Part of a small language model's weights: width 320, value embeddings.
Each number is 200 + 40 x the weight over its row's rms, rounded and kept within 0 to 999. Layers, rows and columns count from 0. The size before them is the row's rms in percent of the matrix's.

# layer 4 MLP down (transposed), 1280x320, rms 0.0537, rows 662-687, columns 192-255
096,183,201,200,204,206,197,205,205,237,232,286,238,178,211,309,253,133,179,271,238,156,213,148,193,195,202,202,154,164,209,203,215,179,208,239,230,162,199,201,216,227,199,278,198,150,181,162,216,289,213,215,155,195,232,183,206,202,225,195,278,208,241,208,222
101,219,196,199,194,173,190,194,227,183,163,226,129,205,185,237,241,204,257,231,211,111,234,286,174,192,205,163,240,217,221,183,250,215,136,133,174,236,184,174,179,195,270,274,224,153,215,226,220,137,145,206,145,182,221,180,210,215,294,170,204,228,206,193,142
101,219,166,135,175,199,215,202,231,225,213,78,188,226,196,154,247,108,188,211,257,190,144,182,172,193,188,197,217,275,193,224,191,166,165,118,175,186,227,134,199,260,214,282,212,139,228,155,187,198,229,233,208,201,197,230,223,234,176,189,183,216,189,198,236
102,233,208,207,277,192,198,157,198,209,157,248,266,197,226,197,186,181,200,189,230,178,176,142,280,169,202,148,99,279,187,226,197,176,220,196,197,178,172,146,229,242,166,156,165,236,188,265,156,205,133,190,198,243,146,160,169,216,213,200,214,195,187,106,244
093,203,180,245,211,230,246,220,177,253,238,207,258,189,150,230,248,154,186,221,178,195,188,148,228,256,206,234,229,245,134,152,184,264,190,185,206,121,219,170,219,217,158,214,186,132,222,200,205,100,212,260,198,189,212,213,177,264,218,164,182,183,229,194,257
102,216,223,242,158,183,264,177,247,243,218,175,196,214,213,204,170,214,227,137,193,197,233,236,284,189,198,184,199,204,200,206,133,228,229,267,241,283,217,167,133,191,175,280,277,274,231,133,296,164,229,190,221,282,207,194,213,223,299,196,178,196,147,217,233
103,149,234,199,185,192,241,180,108,235,212,166,229,191,127,119,257,196,172,247,124,213,235,151,196,171,221,167,190,222,208,248,189,263,219,191,187,258,221,220,172,211,154,169,187,259,104,205,122,149,96,170,233,173,172,221,205,215,206,221,183,169,127,241,243
097,267,169,184,238,167,245,219,202,181,171,178,178,194,257,274,216,194,186,221,208,278,161,218,221,199,205,152,180,244,156,247,215,210,193,160,116,90,151,143,177,224,249,242,153,226,212,201,126,172,183,204,170,209,238,167,215,237,288,196,207,155,231,182,203
095,228,152,232,200,98,183,207,148,221,285,197,174,192,189,256,195,203,166,226,130,277,222,172,241,189,246,190,160,273,230,219,129,141,155,235,201,187,149,233,206,200,190,148,170,186,158,267,230,237,228,221,200,190,230,174,198,217,192,177,151,180,231,172,129
099,203,204,220,190,222,196,217,175,223,210,188,222,239,182,142,217,259,253,170,77,177,206,266,183,181,228,216,247,210,181,144,244,218,181,220,209,127,229,281,181,204,139,173,196,227,165,212,181,106,291,162,175,218,193,203,267,122,212,125,221,165,187,236,190
109,190,156,186,212,172,232,182,264,127,282,195,254,208,213,166,237,163,284,211,218,266,219,250,219,214,195,179,233,198,154,218,175,160,228,205,177,162,243,189,191,119,217,242,122,272,227,148,164,179,237,192,233,195,273,227,237,151,211,216,244,189,220,251,211
105,152,179,181,150,190,218,256,208,157,222,251,194,168,227,187,152,188,245,127,200,270,162,200,299,207,174,199,194,207,188,229,207,135,226,270,174,186,132,255,192,251,219,275,196,154,182,234,273,172,161,170,142,259,158,143,166,159,121,200,136,248,144,211,259
098,185,214,228,226,176,176,188,191,221,239,190,184,275,229,265,139,211,285,243,284,146,206,198,247,199,259,167,222,206,198,182,236,238,242,175,233,239,134,226,158,185,270,208,97,262,204,194,177,199,249,183,154,162,187,230,249,172,211,170,185,202,88,227,215
101,154,247,199,137,137,213,240,199,260,221,309,203,197,255,312,200,236,256,244,270,211,137,210,166,215,198,235,108,237,170,207,209,175,110,156,262,118,196,198,199,198,151,207,262,236,156,190,163,138,150,154,195,214,250,242,189,117,168,156,191,219,228,227,136
086,222,216,190,239,281,219,191,221,194,194,167,149,211,274,227,261,167,220,238,203,223,243,195,187,174,119,156,200,229,202,199,200,130,228,191,154,234,204,170,221,221,225,170,268,207,137,144,244,143,257,192,169,138,220,206,203,170,148,235,199,209,225,205,133
102,264,174,178,240,157,164,233,193,210,178,188,277,178,194,200,188,184,214,193,195,245,150,172,142,184,177,184,186,306,126,145,220,234,222,196,169,177,196,251,202,230,223,186,161,223,221,211,222,176,240,198,175,120,203,192,216,161,122,247,108,218,284,208,219
103,202,224,270,120,178,252,110,162,203,212,194,145,222,235,282,265,175,132,170,163,202,179,196,150,205,123,163,159,202,143,227,195,198,154,174,184,232,206,197,187,160,236,229,209,148,198,163,184,182,199,165,106,209,153,175,244,193,188,166,146,200,183,233,219
097,147,239,243,207,155,195,112,245,177,235,154,114,237,203,252,254,200,205,258,147,252,206,231,263,126,168,187,177,295,187,192,217,156,147,227,218,207,218,238,267,194,210,160,127,217,248,159,233,149,258,204,222,242,235,208,193,187,228,182,196,153,234,172,189
095,191,258,245,179,162,173,180,169,227,192,264,161,242,261,232,149,220,159,253,195,176,184,276,159,167,183,188,177,246,152,269,219,271,213,214,235,237,212,159,201,211,182,257,223,224,181,196,180,262,177,157,162,238,111,191,208,114,222,265,248,231,189,229,201
091,176,183,176,133,242,216,203,245,198,191,144,227,245,182,153,239,174,172,205,171,207,163,216,195,221,259,185,227,165,180,169,174,229,140,271,212,247,202,227,186,179,232,179,206,230,122,213,170,137,177,285,240,168,195,167,210,208,187,143,202,187,251,282,129
093,156,226,211,192,162,230,144,155,219,200,286,201,168,179,253,225,188,227,200,224,206,122,275,133,255,189,132,216,136,193,239,226,199,183,123,227,202,208,159,195,201,196,101,269,191,267,217,161,169,199,210,218,167,272,153,199,194,197,175,256,207,113,265,146
110,166,133,188,169,209,223,161,224,222,225,186,311,127,185,212,219,190,233,192,236,196,236,257,232,193,236,228,273,243,165,191,141,227,191,201,258,155,159,246,161,215,224,281,121,182,188,175,117,213,190,149,177,188,210,262,163,263,204,276,187,209,200,250,200
103,197,250,185,196,230,151,199,175,217,182,209,265,221,249,171,199,122,190,170,187,176,242,190,177,248,151,220,197,192,224,164,208,267,171,179,199,172,168,271,138,145,237,170,231,241,205,151,144,158,219,225,215,169,202,161,187,146,156,256,165,193,185,291,161
101,152,97,219,297,206,252,226,157,260,223,131,218,249,272,134,186,242,267,205,213,241,239,97,208,149,157,179,133,222,194,255,198,273,228,209,181,204,204,195,239,130,313,232,207,166,196,251,190,235,213,184,124,217,206,228,231,160,168,203,222,220,182,197,208
098,184,229,181,270,175,176,207,255,236,191,192,166,228,250,254,264,178,181,238,183,152,228,233,243,187,230,237,174,152,178,212,281,226,120,197,200,139,205,286,146,225,193,225,197,116,159,207,221,204,258,207,146,270,165,129,201,196,188,226,163,205,153,183,198
108,191,234,163,253,229,189,189,209,183,211,207,193,231,205,180,195,134,191,158,191,161,265,233,157,106,252,221,184,242,237,180,189,239,131,143,146,169,149,196,202,151,236,172,231,214,202,204,107,172,229,168,152,131,246,173,142,207,202,204,231,198,245,246,168
# layer 4 MLP up, 1280x320, rms 0.0537, rows 663-687, columns 192-255
101,246,239,146,263,225,213,247,208,222,228,160,264,179,202,261,149,213,180,163,187,115,156,231,215,200,177,175,203,237,255,180,244,218,190,127,115,236,252,104,151,258,244,233,213,231,221,174,239,198,209,212,196,181,202,221,231,141,125,179,172,220,257,142,261
099,168,110,222,166,186,211,251,179,194,128,142,232,220,96,170,199,166,186,148,166,213,208,239,163,153,177,194,209,261,185,227,193,188,164,229,206,146,227,184,145,267,183,179,207,209,133,189,222,185,141,175,194,243,179,163,195,186,132,228,223,139,201,143,164
105,231,233,161,197,194,156,148,135,149,123,219,196,192,175,217,192,232,204,213,167,234,154,158,285,123,162,264,172,204,177,136,140,159,223,248,220,146,209,253,180,207,165,204,228,240,282,153,232,174,170,248,235,177,235,216,165,207,146,121,135,213,268,133,286
093,188,164,290,274,268,236,189,163,214,149,140,222,91,136,219,198,206,159,264,234,196,169,175,226,151,220,186,188,185,190,151,250,182,203,176,210,162,253,150,203,196,130,190,265,148,169,200,191,187,154,234,245,204,147,169,161,143,235,165,219,178,253,197,205
103,191,181,268,188,182,159,214,171,227,197,245,152,231,174,248,232,279,214,197,180,252,130,200,266,196,145,222,215,232,244,167,221,249,137,168,143,190,221,211,157,167,232,210,182,221,226,193,194,168,225,267,199,168,207,157,222,207,204,136,174,239,181,65,262
104,148,197,192,198,209,200,183,201,164,260,188,252,240,195,130,201,202,195,239,187,227,204,226,215,149,194,132,198,153,203,321,179,174,206,214,174,259,258,116,209,184,186,122,191,163,130,200,194,240,168,207,208,189,195,263,197,202,180,266,181,161,204,196,267
097,171,207,202,174,158,253,240,151,188,208,244,216,220,178,241,252,192,213,229,211,164,199,257,296,191,199,267,244,214,175,211,247,159,231,208,208,157,146,203,174,177,225,167,261,154,193,175,178,210,220,185,212,157,159,231,171,229,207,232,161,152,271,174,168
094,177,229,225,199,178,168,155,216,243,183,230,234,205,229,164,185,238,262,187,212,201,103,184,239,212,177,203,232,242,193,300,256,249,176,219,230,235,257,255,269,261,246,168,202,198,186,187,196,298,218,235,186,167,195,184,220,208,146,189,269,242,224,174,153
099,166,189,225,289,225,240,188,180,234,252,145,145,251,166,202,212,235,232,291,160,185,215,174,176,251,170,164,181,101,193,204,187,236,175,308,182,163,179,151,258,196,185,173,224,153,182,160,178,258,163,238,184,192,225,265,242,208,141,180,147,191,186,221,217
108,164,161,196,201,238,207,152,165,209,183,219,263,219,172,194,252,251,187,210,207,237,263,245,273,221,154,272,261,216,175,171,256,209,198,213,263,259,205,115,172,240,204,132,138,263,219,238,189,234,190,206,257,148,200,186,224,207,99,261,159,128,200,198,217
105,198,255,194,252,169,140,208,209,189,170,250,135,170,179,139,179,235,218,184,153,210,140,265,221,165,146,258,234,263,182,222,238,160,162,222,163,259,207,219,111,245,245,204,218,225,249,199,200,183,218,180,180,203,147,196,258,230,232,239,140,242,184,159,200
098,230,252,142,225,163,207,272,140,161,161,181,275,247,149,226,265,206,206,251,163,177,241,215,179,187,167,225,158,164,162,216,252,205,217,244,150,235,184,176,211,255,267,196,191,252,195,174,252,233,123,204,194,214,131,306,208,101,174,232,197,184,226,202,237
099,182,223,189,157,183,239,283,136,230,168,218,236,173,199,244,255,249,216,238,244,184,158,256,235,160,156,164,148,247,186,179,238,212,175,189,206,247,175,191,200,187,145,204,277,207,178,196,244,262,196,188,167,203,119,232,208,147,185,198,220,279,215,259,174
083,181,162,213,185,184,156,170,220,226,198,177,215,178,255,223,132,196,251,206,234,227,183,123,285,190,154,298,166,232,230,210,156,261,131,216,216,193,161,195,210,129,173,215,181,200,231,186,130,198,202,145,240,272,159,246,236,178,153,274,218,108,259,149,233
099,182,324,184,196,204,245,247,179,246,205,192,281,106,153,211,293,235,231,178,140,173,241,225,198,161,184,228,186,165,136,162,172,171,254,164,178,161,200,233,215,218,208,151,159,130,188,172,231,150,164,253,127,242,171,194,241,155,170,205,190,289,171,207,159
106,199,139,157,201,128,148,227,149,154,194,201,240,161,204,277,241,194,171,160,234,182,148,195,253,192,96,187,169,294,178,209,160,194,162,195,153,275,279,160,228,190,146,182,209,152,226,173,193,149,208,213,219,155,190,207,227,104,254,164,212,215,178,199,238
094,171,209,190,166,227,207,196,164,166,253,201,198,211,81,344,190,212,202,188,202,154,251,299,239,141,149,221,193,174,239,232,185,181,250,227,115,170,212,164,175,223,173,152,131,218,188,162,211,229,211,214,239,258,201,190,245,249,168,207,300,263,198,142,202
097,235,154,218,186,155,209,208,167,235,224,256,195,146,194,246,195,243,156,212,188,243,172,191,156,147,207,281,250,177,176,211,280,210,221,214,135,178,204,187,193,234,213,151,210,270,143,209,267,274,164,260,154,226,193,165,140,278,209,161,152,228,167,185,211
090,157,153,258,240,198,212,182,271,211,225,229,241,225,179,224,216,234,190,263,174,194,195,203,271,219,241,250,198,121,265,203,171,213,177,166,190,205,165,222,167,234,189,156,221,194,223,234,189,224,242,214,176,253,169,181,174,274,162,228,164,195,237,95,126
089,223,248,176,153,153,172,150,184,179,222,211,126,232,219,284,221,204,174,240,191,207,155,179,237,163,172,136,246,177,214,169,235,229,223,118,206,195,167,194,234,226,225,121,206,222,165,249,197,203,236,189,233,259,204,135,204,213,185,211,239,194,237,240,206
109,198,249,214,209,230,250,184,216,269,289,254,136,228,145,168,284,264,208,198,182,207,246,233,224,200,182,221,262,111,139,208,217,208,186,216,195,195,169,173,272,164,180,162,189,246,190,226,107,273,121,86,183,244,154,214,177,181,249,286,153,235,217,197,169
104,178,211,230,209,251,134,127,200,191,222,214,207,233,203,287,177,233,221,196,194,199,156,197,227,257,197,195,268,236,204,224,173,208,194,176,199,145,158,157,159,226,189,181,202,232,208,118,282,166,92,239,183,198,217,121,183,166,204,223,159,181,177,174,194
101,225,270,270,281,218,171,204,106,192,256,149,216,203,232,138,155,255,178,215,163,268,234,191,185,123,200,189,176,245,180,237,199,198,242,224,216,218,183,235,241,171,263,195,237,202,192,230,249,217,199,184,200,208,118,290,194,133,221,192,251,248,146,213,178
100,185,177,297,287,214,238,207,244,245,240,250,140,112,224,180,203,187,158,207,157,142,234,164,209,181,200,230,190,170,205,161,210,214,115,232,130,229,158,216,156,166,173,197,255,141,147,230,185,153,226,221,175,144,132,222,206,178,141,185,160,148,257,257,134
107,187,294,171,202,222,143,184,127,197,230,282,202,83,173,213,220,206,143,238,209,234,276,261,248,201,155,263,227,147,224,172,162,211,159,196,221,222,219,161,212,222,261,175,191,171,160,195,225,203,293,185,226,213,180,200,125,114,178,226,237,195,253,217,130